Part of a small language model's weights.
Size: MLP 256 GELU, vocabulary 2048, 1.01M parameters.
Training: 82M tokens, 4978 steps.
Each number is 50 + 15 x the weight over the matrix's rms, rounded and kept within 0 to 99. Layers, rows and columns count from 0.

# layer 7 MLP up, 256x64, rms 0.0878, rows 4-58, columns 0-63
53 22 58 39 44 49 71 62 69 58 55 32 79 51 26 45 61 55 49 53 67 58 64 43 56 52 38 57 64 69 68 55 62 69 43 50 48 54 30 43 39 31 32 95 33 40 51 49 37 50 42 49 37 45 75 42 48 27 61 40 44 96 70 28
55 34 35 37 57 54 63 55 53 51 65 13 53 71 48 29 73 28 28 71 51 45 50 53 50 41 39 76 60 67 55 56 41 36 32 33 38 42 62 66 28 51 70 56 46 36 56 56 23 50 37 63 55 59 28 44 33 35 46 69 49 61 47 36
31 43 46 24 74 48 77 52 38 55 46 53 53 50 64 31 20 42 57 49 42 42 78 51 63 34 45 41 67 52 42 40 53 73 47 57 20 42 56 27 40 35 21 55 64 58 45 62 52 47 73 38 28 30 46 63 42 91 57 54 19 64 49 92
53 41 78 37 59 70 64 41 68 54 55 52 25 50 42 48 28 42 32 86 36 65 27 71 41 79 52 45 61 60 37 72 81 31 37 41 49 52 77 37 28 68 39 54 40 59 51 30 72 48 48 42 49 66 33 51 37 33 24 72 67 69 45 52
69 34 46 31 61 72 42 93 46 36 63 46 21 37 61 59 46 27 60 65 52 41 48 53 53 11 45 44 75 24 45 76 84 65 15 29 61 26 54 59 42 37 43 67 53 52 54 32 61 55 35 37 58 50 26 50 81 62 41 31 46 44 43 60
67 40 42 52 45 54 53 40 43 62 45 32 60 29 42 40 41 53 48 74 40 38 48 67 30 38 51 27 57 42 60 41 38 56 45 72 60 47 32 25 48 50 29 35 47 22 74 37 73 59 67 45 78 49 54 65 74 56 38 33 57 62 45 74
23 61 31 46 53 57 45 49 50 70 72 71 76 59 41 22 62 31 53 66 56 30 76 24 56 43 28 51 42 53 50 58 39 48 73 32 36 66 39 33 46 70 74 53 52 18 47 54 43 42 46 69 54 43 53 56 65 48 46 66 55 38 72 62
39 48 61 44 49 55 43 45 54 54 49 37 35 59 57 39 47 49 54 27 73 34 78 40 32 30 65 35 57 52 67 68 46 42 19 28 22 59 42 34 37 26 75 53 43 20 45 84 69 49 41 42 59 67 44 47 52 36 45 86 72 54 60 57
47 72 57 61 44 57 61 59 43 65 57 41 46 58 42 59 35 46 57 49 66 59 21 59 23 72 46 65 66 89 59 67 77 42 53 46 68 29 80 26 35 63 29 30 28 28 14 47 67 33 41 76 28 52 60 75 37 29 63 33 58 58 32 42
43 58 60 35 53 82 43 41 59 43 74 56 47 38 64 30 53 44 48 37 56 67 53 50 39 59 42 47 83 36 44 79 65 51 41 74 38 80 61 67 36 47 41 34 44 74 47 33 39 64 43 32 55 35 34 33 57 50 23 53 42 39 40 56
54 66 75 59 38 53 80 41 78 52 32 45 64 41 29 28 51 58 36 61 81 23 45 38 33 25 54 69 65 40 54 66 67 35 71 77 52 38 63 60 35 58 28 13 23 71 78 71 67 67 58 37 49 51 54 60 62 54 68 44 56 44 62 21
48 56 48 44 60 54 44 23 53 61 66 64 56 69 51 76 44 09 25 34 47 60 40 52 58 47 67 41 75 16 26 53 67 49 69 54 55 34 26 21 62 62 48 36 72 26 58 49 51 45 45 66 56 58 57 64 29 48 52 56 00 97 29 53
52 17 61 51 44 43 58 51 67 50 60 62 22 51 34 56 44 29 54 47 41 59 49 42 63 56 56 56 49 61 29 56 57 33 24 50 75 45 30 46 45 44 58 87 33 42 77 68 68 48 17 55 28 48 43 50 53 45 62 27 56 55 27 44
28 33 99 50 30 33 33 45 51 58 46 41 69 52 59 45 72 49 33 43 44 67 37 60 41 53 57 65 67 51 74 26 53 52 48 55 60 43 55 79 39 48 79 53 13 31 67 65 51 67 78 64 67 38 18 50 42 49 70 53 40 36 41 43
51 36 33 46 48 73 47 62 70 48 58 43 51 51 46 63 49 38 72 54 45 35 37 37 35 36 58 34 27 43 62 52 53 36 56 61 48 52 41 76 50 42 68 59 40 50 49 64 54 44 52 57 61 48 46 33 48 75 72 61 46 35 40 68
66 35 43 45 43 59 73 34 62 63 74 71 65 33 37 40 45 46 75 58 65 70 32 69 27 62 48 36 34 43 83 49 52 39 49 35 64 54 36 49 58 48 31 59 39 53 48 40 45 72 62 43 45 37 66 74 25 56 59 18 35 31 64 35
73 64 64 33 00 50 41 50 52 35 57 58 35 69 61 51 61 40 40 37 47 40 81 28 52 42 61 32 72 80 20 58 60 46 30 44 70 47 31 86 61 58 74 71 36 63 57 71 68 55 47 36 57 50 33 36 36 56 36 47 21 71 42 45
45 55 25 45 42 48 43 24 42 43 51 65 64 62 48 32 55 53 60 64 69 59 46 54 40 46 36 52 59 51 59 40 54 70 58 64 32 59 52 35 31 44 32 63 31 46 53 56 73 40 55 34 62 46 58 64 51 35 63 49 25 51 33 45
24 44 64 50 27 57 56 50 07 33 44 34 49 62 59 50 50 31 47 45 77 30 64 32 33 49 77 26 51 56 57 50 39 63 41 57 67 24 67 83 74 47 61 34 43 57 38 49 85 39 64 53 49 66 28 45 41 60 66 33 25 39 63 64
48 62 35 44 61 45 54 43 66 62 77 51 35 23 66 80 53 45 71 77 79 75 49 49 50 56 40 48 36 45 59 49 42 53 55 53 68 51 42 46 31 57 60 59 40 45 41 52 57 53 76 37 45 73 47 56 43 59 49 48 37 55 54 69
45 26 19 67 52 72 57 74 70 71 55 45 37 70 39 53 42 42 58 37 41 29 60 54 54 53 56 61 49 48 57 75 58 51 16 62 47 78 48 48 51 54 56 27 48 46 54 38 60 39 46 72 48 58 66 49 64 59 53 49 55 68 24 84
51 52 47 69 46 69 56 41 44 55 54 40 60 50 49 44 33 33 50 66 63 29 52 29 51 27 43 54 48 48 48 12 60 84 61 52 36 43 50 51 56 62 64 40 59 72 41 72 57 38 36 44 52 31 52 69 49 57 69 49 73 59 56 52
51 49 49 59 36 36 62 34 60 43 68 25 71 52 47 36 55 26 56 73 58 46 47 70 26 41 35 49 32 56 54 61 66 45 54 35 67 59 59 60 60 65 52 49 31 33 57 54 49 28 47 57 59 49 68 72 38 50 44 59 34 55 74 19
64 41 47 24 25 87 60 39 49 49 47 58 60 25 79 46 40 60 71 47 62 62 60 82 22 30 69 68 35 68 73 46 39 67 54 49 20 57 44 41 48 53 87 24 21 74 55 68 57 32 34 22 66 57 38 41 42 29 54 29 30 46 58 49
57 60 64 43 78 53 70 27 58 57 63 47 46 59 47 54 44 58 44 50 34 76 27 58 54 51 63 61 66 50 46 45 44 20 38 42 46 58 30 44 26 46 49 53 32 46 59 37 48 67 20 71 59 38 46 34 55 80 52 33 52 63 57 52
31 39 66 14 49 66 70 70 54 57 93 47 43 33 57 54 52 60 29 50 67 45 55 40 42 51 56 41 68 39 64 48 46 53 47 19 37 60 32 12 73 52 40 61 71 34 65 48 31 62 30 69 72 68 48 85 68 75 40 46 61 57 54 49
46 15 37 64 69 38 55 59 53 34 50 60 48 54 56 52 58 28 51 66 67 48 45 69 68 23 25 57 47 76 78 37 42 25 61 62 42 12 55 65 41 60 65 49 61 51 23 57 46 44 31 44 38 58 47 48 47 58 60 37 42 47 80 65
40 43 55 49 17 60 75 33 60 54 48 16 18 49 62 37 39 53 51 29 54 46 45 59 41 60 54 88 54 82 29 37 55 60 69 34 65 79 63 16 34 35 60 68 34 60 58 42 73 47 04 64 50 60 81 77 56 11 17 50 46 57 39 72
34 61 71 39 77 59 54 44 56 39 58 44 46 29 36 49 61 30 54 66 41 33 59 39 80 16 48 21 74 55 72 37 57 71 59 63 38 46 48 42 51 34 50 57 41 72 35 27 83 48 48 31 30 77 43 57 45 50 40 63 50 60 37 80
41 36 44 59 48 75 56 40 23 50 29 33 83 20 19 48 57 53 59 73 33 41 66 60 59 37 52 47 38 48 64 55 51 39 45 70 67 45 46 59 56 43 64 61 55 60 57 59 48 31 31 73 43 84 62 38 56 62 66 53 26 45 46 70
54 46 60 38 52 47 42 75 23 83 44 48 44 20 26 47 45 44 72 38 36 31 48 49 50 35 62 54 39 50 72 62 61 44 45 48 44 58 56 46 57 55 29 31 61 35 64 62 54 43 37 42 55 71 37 46 57 49 53 46 41 41 56 60
51 32 35 50 34 66 59 66 62 72 21 61 44 54 68 24 45 41 42 51 28 48 83 60 29 52 32 54 54 62 72 64 38 38 39 31 34 53 59 55 51 46 33 76 80 42 60 73 83 58 40 62 53 38 61 20 80 49 42 40 34 41 41 46
15 39 41 62 49 48 61 35 55 59 51 45 42 68 65 38 37 47 59 33 42 29 34 68 05 57 81 61 70 38 71 74 47 24 46 58 46 51 57 57 35 84 58 47 53 66 38 58 59 49 41 48 65 66 36 39 28 33 43 38 57 51 31 53
34 45 46 75 54 37 50 78 36 45 50 54 50 48 61 55 38 38 41 49 59 99 27 44 40 31 49 99 23 83 56 71 24 53 51 50 40 48 50 32 39 51 51 78 23 38 61 57 61 57 35 10 49 29 41 42 59 85 44 31 50 51 60 71
55 55 44 20 34 72 30 53 65 75 62 57 26 42 70 42 66 47 65 62 74 37 62 51 49 54 66 43 50 66 90 72 59 52 19 32 33 52 42 63 34 46 61 65 26 65 51 55 35 63 45 36 50 45 46 35 39 34 45 42 41 49 54 38
43 68 43 75 63 56 17 42 46 58 29 60 81 37 30 21 75 22 43 54 72 63 44 30 50 18 58 46 33 46 59 51 66 42 51 44 40 57 39 23 62 63 54 36 64 56 19 36 75 48 63 83 58 65 73 69 70 56 65 58 36 55 31 57
54 66 64 35 30 55 50 63 70 35 46 46 36 39 20 67 53 41 46 36 64 43 60 43 37 40 38 60 49 31 38 49 72 78 51 53 68 76 58 54 36 48 39 44 29 36 46 63 74 75 25 79 47 71 57 54 68 30 62 52 70 53 59 39
48 35 65 30 15 48 53 28 72 46 47 27 35 59 63 60 36 29 33 50 56 55 76 62 45 40 43 37 78 47 33 20 74 74 40 76 78 33 29 40 77 47 66 37 84 42 55 47 78 19 44 97 61 50 27 54 43 39 77 13 38 77 24 55
85 39 27 54 55 51 44 78 57 55 62 41 50 40 44 31 48 23 37 57 65 37 34 32 53 30 65 60 76 53 47 38 79 43 71 40 53 57 64 77 51 60 30 46 41 62 61 37 54 56 53 48 40 66 31 46 77 41 56 58 86 62 67 60
47 39 78 57 30 29 25 58 53 45 55 38 34 38 38 23 53 67 28 71 60 47 53 55 68 14 76 54 56 77 65 75 64 53 64 57 66 42 25 70 35 25 44 69 74 69 44 60 32 47 73 52 73 60 16 45 48 43 34 62 44 72 41 60
49 34 84 67 49 35 36 62 70 63 57 46 65 48 42 56 36 50 37 71 64 55 43 33 58 34 45 30 42 39 64 47 73 55 26 54 23 69 60 80 58 34 57 56 81 79 36 57 50 57 51 59 63 27 42 83 63 59 41 56 42 62 66 48
44 40 32 62 63 63 46 59 27 55 26 51 25 62 68 31 25 50 26 38 74 72 50 43 34 70 38 61 52 62 37 62 69 30 38 53 37 57 60 66 49 42 38 45 58 48 54 50 69 68 62 30 55 60 30 51 54 28 32 62 70 45 35 53
56 41 68 58 43 60 30 45 52 69 61 26 72 46 50 63 63 42 48 40 69 24 27 45 62 29 68 55 66 38 27 40 64 57 62 54 74 63 54 51 38 34 62 63 31 75 56 46 69 34 22 67 40 46 33 46 39 38 48 69 30 63 45 67
61 39 46 67 36 38 47 37 65 69 71 69 39 42 59 48 69 52 42 58 50 51 29 41 52 53 46 70 42 18 59 35 55 53 53 82 60 56 55 62 45 41 19 61 43 37 63 83 54 42 49 58 44 44 45 53 41 35 51 22 53 76 75 34
61 56 47 34 51 49 53 51 32 51 53 59 47 54 39 31 63 51 74 27 26 61 36 53 39 44 45 48 49 53 68 39 51 54 59 40 60 47 33 51 48 45 70 54 53 55 21 71 47 61 41 55 64 31 42 60 67 43 34 45 70 58 44 74
47 49 51 71 66 48 41 67 29 62 59 66 43 33 31 42 51 41 64 48 87 61 44 38 42 36 53 73 52 67 65 44 30 41 55 80 46 55 68 67 48 58 50 34 46 56 16 33 34 48 43 45 53 53 40 40 35 23 42 61 79 53 42 62
39 44 46 76 48 24 48 60 60 85 21 61 69 35 30 17 68 43 63 51 68 29 70 53 40 29 50 47 44 61 41 57 51 72 74 45 35 51 38 36 48 49 54 61 45 45 26 40 64 52 58 29 63 34 47 67 59 62 47 43 35 44 54 58
41 42 69 03 53 57 23 57 64 76 61 30 44 45 63 47 39 28 29 60 60 50 56 56 40 42 46 53 76 22 64 45 57 77 59 47 64 25 27 58 36 11 78 54 57 57 72 53 60 45 79 72 41 47 18 54 39 37 60 78 30 69 53 43
61 66 54 66 53 60 61 55 53 51 55 68 43 49 36 67 24 15 33 70 53 43 38 78 58 61 48 50 59 62 62 57 86 50 27 65 83 51 30 32 63 30 45 36 47 34 37 43 55 55 61 36 57 72 44 54 44 42 35 20 34 19 59 27
90 45 50 44 44 59 46 45 49 50 47 29 49 44 52 76 49 10 36 63 47 64 20 52 45 59 59 53 67 61 37 44 65 51 52 31 90 44 77 52 30 63 39 54 30 58 58 48 60 52 46 42 55 50 65 36 34 44 61 39 45 62 49 55
55 54 59 65 54 52 55 45 39 64 49 59 49 58 62 46 57 48 43 64 56 71 49 29 36 47 36 71 72 65 47 32 75 71 38 50 75 33 46 46 31 77 44 68 64 40 56 58 51 44 42 56 49 78 35 28 78 42 29 72 53 54 57 47
38 46 43 71 64 44 62 58 45 69 51 37 73 42 58 50 78 39 61 49 50 44 74 30 49 37 65 66 17 52 32 55 97 67 72 49 53 41 45 61 71 60 64 43 58 54 38 60 76 26 53 47 54 72 29 70 59 59 62 11 49 39 48 63
40 37 51 26 38 39 52 60 71 39 63 65 52 30 70 53 48 24 52 30 53 64 68 58 32 26 56 52 54 32 52 73 80 61 41 44 69 44 30 28 57 16 46 42 54 58 36 57 76 34 42 47 36 53 34 23 53 53 54 52 46 48 57 63
52 13 40 59 39 57 69 67 50 54 38 51 28 65 53 32 43 52 41 56 30 44 53 54 50 57 52 72 28 68 75 51 46 48 49 50 70 56 41 58 50 39 40 60 44 46 47 54 70 72 62 46 44 39 43 52 39 46 34 44 50 60 60 40
47 71 61 43 29 49 48 58 22 75 48 46 56 43 79 50 61 42 27 66 33 38 55 21 68 67 64 50 19 46 56 50 44 43 83 57 51 52 50 71 39 67 64 67 40 62 37 56 41 51 41 49 47 31 49 72 78 51 55 63 03 45 20 63
# layer 7 MLP down (transposed), 256x64, rms 0.0849, rows 4-57, columns 0-63
44 85 55 85 75 47 43 57 54 24 30 78 33 69 48 62 58 55 52 69 44 61 41 50 38 41 28 66 58 99 49 48 43 65 78 68 62 60 49 21 44 43 57 54 29 68 36 59 33 34 58 68 40 38 41 68 31 56 64 57 66 41 50 60
32 31 69 46 35 62 57 61 28 39 24 74 38 41 35 61 29 69 73 44 42 26 52 45 51 35 45 32 64 43 31 48 54 50 69 64 52 46 60 25 69 45 49 30 64 72 57 57 63 53 35 38 38 45 38 44 54 66 64 41 52 33 32 71
67 36 54 63 57 48 49 55 65 49 58 34 54 53 25 74 51 61 34 18 60 41 40 62 37 54 45 62 25 45 36 48 41 74 52 59 60 48 40 67 62 67 91 41 49 76 39 39 63 36 33 33 42 69 54 44 69 41 44 61 60 36 66 18
65 71 62 48 25 59 66 65 44 43 78 57 45 65 42 53 33 45 43 34 59 40 54 65 56 16 26 31 75 47 78 47 44 60 55 33 71 56 40 49 43 51 56 38 45 34 46 64 50 13 39 42 09 47 36 29 62 44 69 45 76 58 47 49
20 47 42 58 62 70 56 43 57 33 60 57 62 55 56 05 40 47 52 47 56 63 25 71 45 93 50 57 03 70 48 23 48 46 66 55 44 41 59 63 68 47 72 53 59 78 63 54 56 32 51 55 58 56 69 56 46 53 35 65 40 79 52 60
45 49 55 38 29 47 52 81 60 73 40 52 51 51 23 63 06 34 64 38 40 20 59 46 32 48 63 77 23 72 39 80 47 64 47 55 44 48 54 55 67 74 35 63 22 34 60 35 64 51 28 30 75 60 72 99 41 62 30 49 57 41 91 38
59 46 52 20 34 46 43 50 40 19 38 40 53 49 53 57 26 58 36 63 69 67 47 54 39 47 53 48 58 47 28 42 70 58 28 44 95 55 60 44 42 41 41 43 55 40 57 75 70 52 54 34 61 46 65 83 69 43 64 83 48 52 59 53
54 55 40 47 41 58 70 39 32 46 48 50 20 26 52 42 60 41 40 72 43 53 44 45 40 66 54 52 35 11 34 38 51 66 59 59 48 72 00 48 34 66 79 64 62 29 56 51 68 63 79 44 40 47 34 63 23 47 32 33 63 50 33 35
54 18 37 65 51 56 56 82 58 55 73 49 67 67 24 65 56 58 81 46 49 60 37 57 64 46 40 52 91 34 59 77 38 47 54 32 33 57 30 73 39 42 35 43 55 43 85 43 49 58 45 41 50 50 56 26 77 52 47 64 37 59 55 20
51 55 55 56 58 27 72 70 68 70 21 40 56 60 54 51 78 47 53 40 53 52 44 60 72 53 41 43 63 72 37 48 43 40 50 67 29 43 37 70 52 40 37 46 35 52 45 61 49 45 62 67 33 56 67 66 49 52 71 49 73 43 82 38
41 57 36 34 52 47 34 39 39 48 43 51 27 42 71 72 47 51 51 48 27 52 73 70 53 60 58 50 43 50 44 55 39 20 31 29 59 56 49 49 72 57 47 59 91 62 60 69 38 63 65 30 46 79 62 36 59 36 58 49 70 46 47 70
22 23 42 39 48 45 46 63 33 48 36 37 56 65 53 59 54 58 69 36 29 69 64 59 18 61 63 74 48 42 33 48 60 32 25 35 43 52 24 64 25 71 64 67 89 43 28 39 72 27 64 33 61 63 54 63 80 76 40 45 65 48 15 60
28 69 32 45 25 72 47 76 66 63 71 41 59 55 49 18 53 40 30 63 68 57 44 56 56 68 64 60 67 34 43 43 44 69 56 50 38 65 47 38 58 66 38 64 34 48 49 57 41 31 72 31 27 58 52 41 49 77 61 63 66 56 48 24
61 65 43 61 38 60 56 53 55 54 52 21 54 36 43 44 61 73 62 32 57 53 54 66 65 33 34 18 45 29 68 66 28 33 29 49 66 26 50 39 42 63 57 49 48 68 41 48 76 29 46 47 36 76 47 42 64 45 78 41 64 45 37 69
56 55 42 52 72 38 61 45 35 52 70 50 28 34 43 40 53 63 33 57 64 37 52 58 62 54 35 67 60 46 47 52 19 44 61 47 47 40 53 43 56 51 35 65 55 41 32 75 50 71 37 71 38 39 53 56 58 50 44 60 53 68 78 43
26 64 64 33 42 58 64 45 38 53 23 46 30 42 58 50 50 69 47 46 18 49 72 09 34 73 51 71 60 33 39 50 51 71 66 43 32 49 68 54 57 68 68 45 46 72 80 32 58 41 37 28 53 49 38 37 46 58 31 61 54 50 60 50
79 46 45 42 58 39 56 67 46 33 51 13 83 29 31 41 99 38 61 40 48 34 80 44 44 41 39 45 60 58 67 50 55 55 43 63 48 42 72 41 57 68 30 56 29 40 64 39 27 57 64 27 56 56 75 26 60 50 09 33 60 33 50 57
64 73 56 80 66 44 57 60 50 42 55 57 51 28 58 21 29 30 61 41 41 43 55 47 54 47 41 52 41 57 53 43 48 51 35 27 72 28 48 70 74 49 67 49 45 49 37 39 51 57 53 34 34 38 49 44 37 45 56 61 24 64 45 67
43 47 67 74 34 69 51 51 56 54 38 39 43 34 56 05 40 56 39 48 40 49 59 42 57 37 24 79 58 74 66 46 69 72 48 64 70 18 37 42 78 28 57 63 36 31 69 53 46 46 42 45 54 11 36 36 49 42 86 27 41 71 54 51
62 46 65 78 22 49 39 50 56 50 29 41 56 58 47 51 52 70 53 43 28 57 71 47 45 43 64 47 44 42 36 63 44 61 55 48 38 70 44 58 28 55 43 76 65 42 37 46 21 56 59 65 63 37 31 26 39 57 36 52 63 47 51 17
38 65 53 29 65 39 53 55 39 37 43 31 34 61 53 44 35 40 50 36 73 69 42 45 52 36 54 44 65 30 46 70 51 40 65 56 54 29 37 59 50 42 37 58 58 42 60 65 62 84 42 53 42 40 44 71 64 54 57 49 52 35 77 37
37 66 55 52 58 51 73 32 42 43 41 71 67 73 63 60 30 39 46 56 65 66 66 67 65 38 59 69 52 53 54 63 79 64 66 81 47 66 51 53 44 36 37 61 30 76 45 35 58 77 71 29 53 73 14 47 57 55 64 63 46 38 76 52
39 56 81 42 74 41 54 52 38 26 42 53 61 22 01 30 38 31 63 58 29 83 50 38 31 65 60 58 38 73 70 41 67 73 69 56 65 47 30 45 44 83 58 57 26 50 61 30 64 38 23 69 31 70 42 70 46 34 46 46 69 32 32 49
59 44 62 67 60 31 67 73 48 60 66 18 85 50 50 44 92 50 55 69 42 60 45 38 51 56 37 48 37 40 43 51 33 57 33 52 36 40 53 49 38 75 64 51 64 53 82 43 57 37 69 62 60 59 56 35 39 66 52 41 62 71 52 48
34 62 51 38 39 45 51 74 38 58 35 47 58 40 62 43 68 83 70 56 67 41 58 29 32 44 55 48 43 62 50 51 44 55 48 70 53 43 56 41 80 32 78 34 60 54 62 53 48 57 59 34 53 68 38 66 38 50 46 36 42 47 34 43
72 99 51 53 42 28 75 51 62 51 38 65 75 47 45 44 60 21 38 46 24 56 68 47 22 41 37 57 49 29 22 52 51 43 57 61 56 47 62 44 35 60 49 41 51 63 53 33 56 83 64 49 22 61 74 44 55 44 65 43 12 60 59 49
68 83 56 39 30 41 41 58 43 50 60 53 52 28 37 29 62 43 40 42 49 20 52 33 37 50 76 56 64 32 57 64 76 45 12 44 53 76 56 42 65 39 42 62 58 58 44 45 21 53 85 52 68 41 50 53 47 45 73 48 57 69 35 47
62 54 56 82 39 72 43 56 42 47 78 57 20 37 41 61 44 21 53 41 47 64 07 50 31 69 80 48 45 47 04 56 37 74 60 44 69 56 59 55 36 41 38 57 68 36 81 81 27 52 44 47 28 24 41 45 29 47 35 90 60 36 65 60
53 39 72 40 35 57 29 28 87 35 51 61 59 47 57 38 34 44 24 37 49 51 69 48 66 47 67 46 40 25 92 60 62 73 43 50 53 56 42 95 68 73 69 53 51 37 49 27 48 26 20 06 74 34 53 70 51 33 57 71 40 47 55 34
55 37 35 51 40 25 54 15 79 37 69 44 46 69 59 48 54 25 66 42 15 50 33 35 55 34 65 56 55 36 51 45 57 22 01 41 29 45 72 28 63 42 58 36 83 39 42 15 73 33 30 70 64 49 55 36 50 30 50 30 25 44 51 57
65 20 58 50 22 52 76 36 77 50 35 59 37 62 57 26 13 58 23 45 52 61 48 55 72 33 53 68 72 45 28 50 61 59 51 52 67 36 59 38 40 42 51 65 26 66 62 53 47 63 51 61 76 57 61 43 51 46 50 36 66 62 53 50
58 57 58 45 72 33 35 40 36 31 43 73 46 52 42 62 49 79 70 39 30 33 65 69 50 47 53 48 41 33 29 39 65 46 56 28 37 69 32 50 44 49 49 49 47 29 46 24 36 64 57 57 88 60 56 49 42 46 35 49 47 55 26 40
50 51 59 36 36 45 63 26 49 42 46 52 46 46 22 76 57 88 61 59 43 52 79 53 56 60 21 49 25 39 56 56 66 56 73 50 31 41 50 56 41 28 57 84 62 63 38 57 40 60 64 58 38 59 52 49 33 58 53 74 35 56 43 49
33 63 42 48 40 55 47 38 58 45 33 48 56 69 50 51 56 62 63 88 53 37 60 86 40 93 62 28 37 56 39 55 67 49 34 64 51 71 53 50 68 64 46 54 61 64 42 59 36 44 57 69 51 34 95 65 27 59 56 62 41 41 43 15
59 52 65 23 51 73 87 60 38 78 36 35 59 54 58 42 39 53 34 65 67 58 63 54 38 38 46 65 31 42 27 54 28 25 44 67 72 63 66 20 61 60 39 18 59 50 55 47 32 57 34 46 84 48 42 26 38 54 30 50 51 39 44 81
15 66 65 78 47 51 43 27 41 50 00 51 74 51 63 02 75 33 36 43 72 52 70 00 36 67 55 45 57 71 55 58 90 72 69 40 53 51 56 72 86 73 38 00 64 34 61 63 53 21 35 54 44 40 50 84 61 35 35 53 25 46 66 39
56 37 49 63 60 41 51 53 58 42 54 46 46 66 63 61 70 42 62 62 44 47 42 44 68 52 19 51 47 54 44 62 28 55 35 36 45 63 31 35 58 44 51 28 55 32 77 42 21 56 50 68 74 40 55 29 46 87 49 39 55 47 36 53
55 74 39 44 71 62 41 35 36 21 15 39 61 60 40 80 73 51 46 50 43 30 68 63 62 68 51 34 33 73 59 48 21 23 45 99 52 52 57 48 38 30 72 31 42 51 27 73 49 59 45 44 48 62 44 82 37 66 57 30 83 51 24 29
16 68 65 60 42 43 50 61 54 47 55 73 46 54 41 69 56 75 58 43 34 50 53 54 56 59 36 53 47 54 60 50 30 57 56 79 35 54 50 35 48 57 58 43 52 44 38 46 71 56 36 61 57 59 43 54 31 72 49 53 31 34 37 20
63 10 70 46 68 62 55 64 40 31 73 33 30 86 39 16 38 37 40 76 44 10 79 05 21 63 62 54 27 41 46 87 76 48 73 33 57 59 47 71 61 45 40 48 39 67 47 27 47 67 82 78 43 50 62 76 50 46 23 42 67 36 62 34
27 82 39 27 39 46 61 28 47 63 48 52 33 59 44 40 54 42 46 37 46 56 45 32 58 91 62 60 55 65 21 26 09 43 64 38 44 57 52 36 41 37 32 51 42 45 63 39 24 49 65 41 39 70 56 57 63 55 65 44 52 47 48 21
54 71 65 55 59 43 69 49 53 60 70 50 72 33 46 46 56 34 58 57 37 46 18 56 85 29 37 40 35 48 74 41 48 45 55 38 60 38 30 55 37 34 36 67 53 56 36 18 67 47 49 66 44 54 55 25 54 59 38 50 42 45 71 73
76 67 63 57 40 62 62 73 33 38 43 71 47 50 48 44 44 30 35 62 46 71 68 64 59 37 46 46 51 43 56 77 46 33 42 50 40 46 52 53 76 35 18 60 39 41 45 52 37 41 54 32 51 45 40 59 44 71 32 17 78 34 47 44
38 45 30 36 44 48 47 44 32 44 60 37 50 60 60 75 48 40 45 34 37 47 49 48 56 67 53 52 74 46 66 55 66 66 52 41 41 56 75 62 78 42 64 56 61 66 43 50 49 57 56 43 35 65 87 42 77 57 79 87 39 46 37 49
43 74 75 51 64 38 46 63 33 68 39 62 69 30 53 70 44 52 44 55 61 65 58 45 56 52 51 55 56 65 29 52 25 50 45 23 63 46 80 59 49 39 61 51 71 52 45 64 34 27 52 40 58 52 36 33 50 45 33 41 47 51 47 41
47 61 53 65 47 50 29 61 49 68 39 41 57 50 60 81 42 54 61 64 39 33 68 65 87 55 43 40 54 41 53 42 62 58 48 43 68 50 29 49 61 67 24 74 58 53 59 71 63 52 30 59 52 45 68 56 50 61 44 32 45 47 76 46
52 19 36 77 39 67 42 67 51 58 55 45 68 36 55 47 41 73 71 60 55 27 61 18 61 31 47 37 65 51 74 51 47 45 63 65 44 48 10 40 68 55 49 19 66 61 77 70 81 28 69 66 44 54 54 46 49 69 31 70 41 53 50 90
66 09 46 58 57 50 53 30 64 64 64 43 64 19 48 42 57 54 63 50 69 75 24 14 21 17 21 48 50 54 52 43 52 74 47 47 70 45 42 70 50 71 65 54 35 33 60 29 37 44 54 44 57 41 38 64 60 62 04 14 50 42 57 48
29 52 69 56 48 45 66 46 57 41 78 42 39 58 48 20 44 31 42 41 41 55 59 69 35 54 68 22 45 57 53 26 24 57 57 36 63 42 32 61 44 00 60 32 29 46 46 67 39 51 37 46 54 88 30 40 46 96 47 69 60 33 58 54
40 62 42 72 50 47 61 46 64 56 64 66 63 59 48 27 59 73 59 37 48 42 56 49 62 44 51 64 31 48 38 47 26 30 55 50 36 47 35 55 65 46 63 28 63 44 34 44 60 48 24 53 58 64 60 84 53 49 36 57 28 46 49 76
50 65 46 43 50 57 56 63 54 50 72 29 54 29 40 61 49 62 63 55 32 49 37 66 68 42 70 26 34 36 61 42 31 43 68 49 69 66 55 67 53 39 52 38 55 40 42 70 57 58 55 51 51 28 58 62 31 78 47 57 30 54 41 56
62 44 48 44 27 53 61 55 51 62 23 37 46 69 26 73 19 53 51 64 93 31 51 39 38 58 29 51 69 51 32 46 50 53 44 23 35 71 48 57 52 44 62 68 49 54 69 39 54 71 48 26 91 42 70 48 58 49 54 47 51 85 40 50
32 57 35 47 47 56 60 31 33 64 45 56 38 59 32 38 56 45 48 58 62 59 28 36 51 74 39 56 29 63 44 33 44 41 56 52 31 54 29 66 42 90 54 56 60 57 64 52 46 45 40 44 39 55 54 69 55 49 52 65 76 65 57 57
32 43 49 45 57 81 47 43 40 75 29 30 33 45 48 40 53 45 66 62 25 51 61 52 31 54 41 54 79 70 59 40 50 78 73 40 28 66 40 38 44 65 44 68 55 38 61 63 52 73 42 43 61 52 35 66 51 38 61 55 66 65 51 46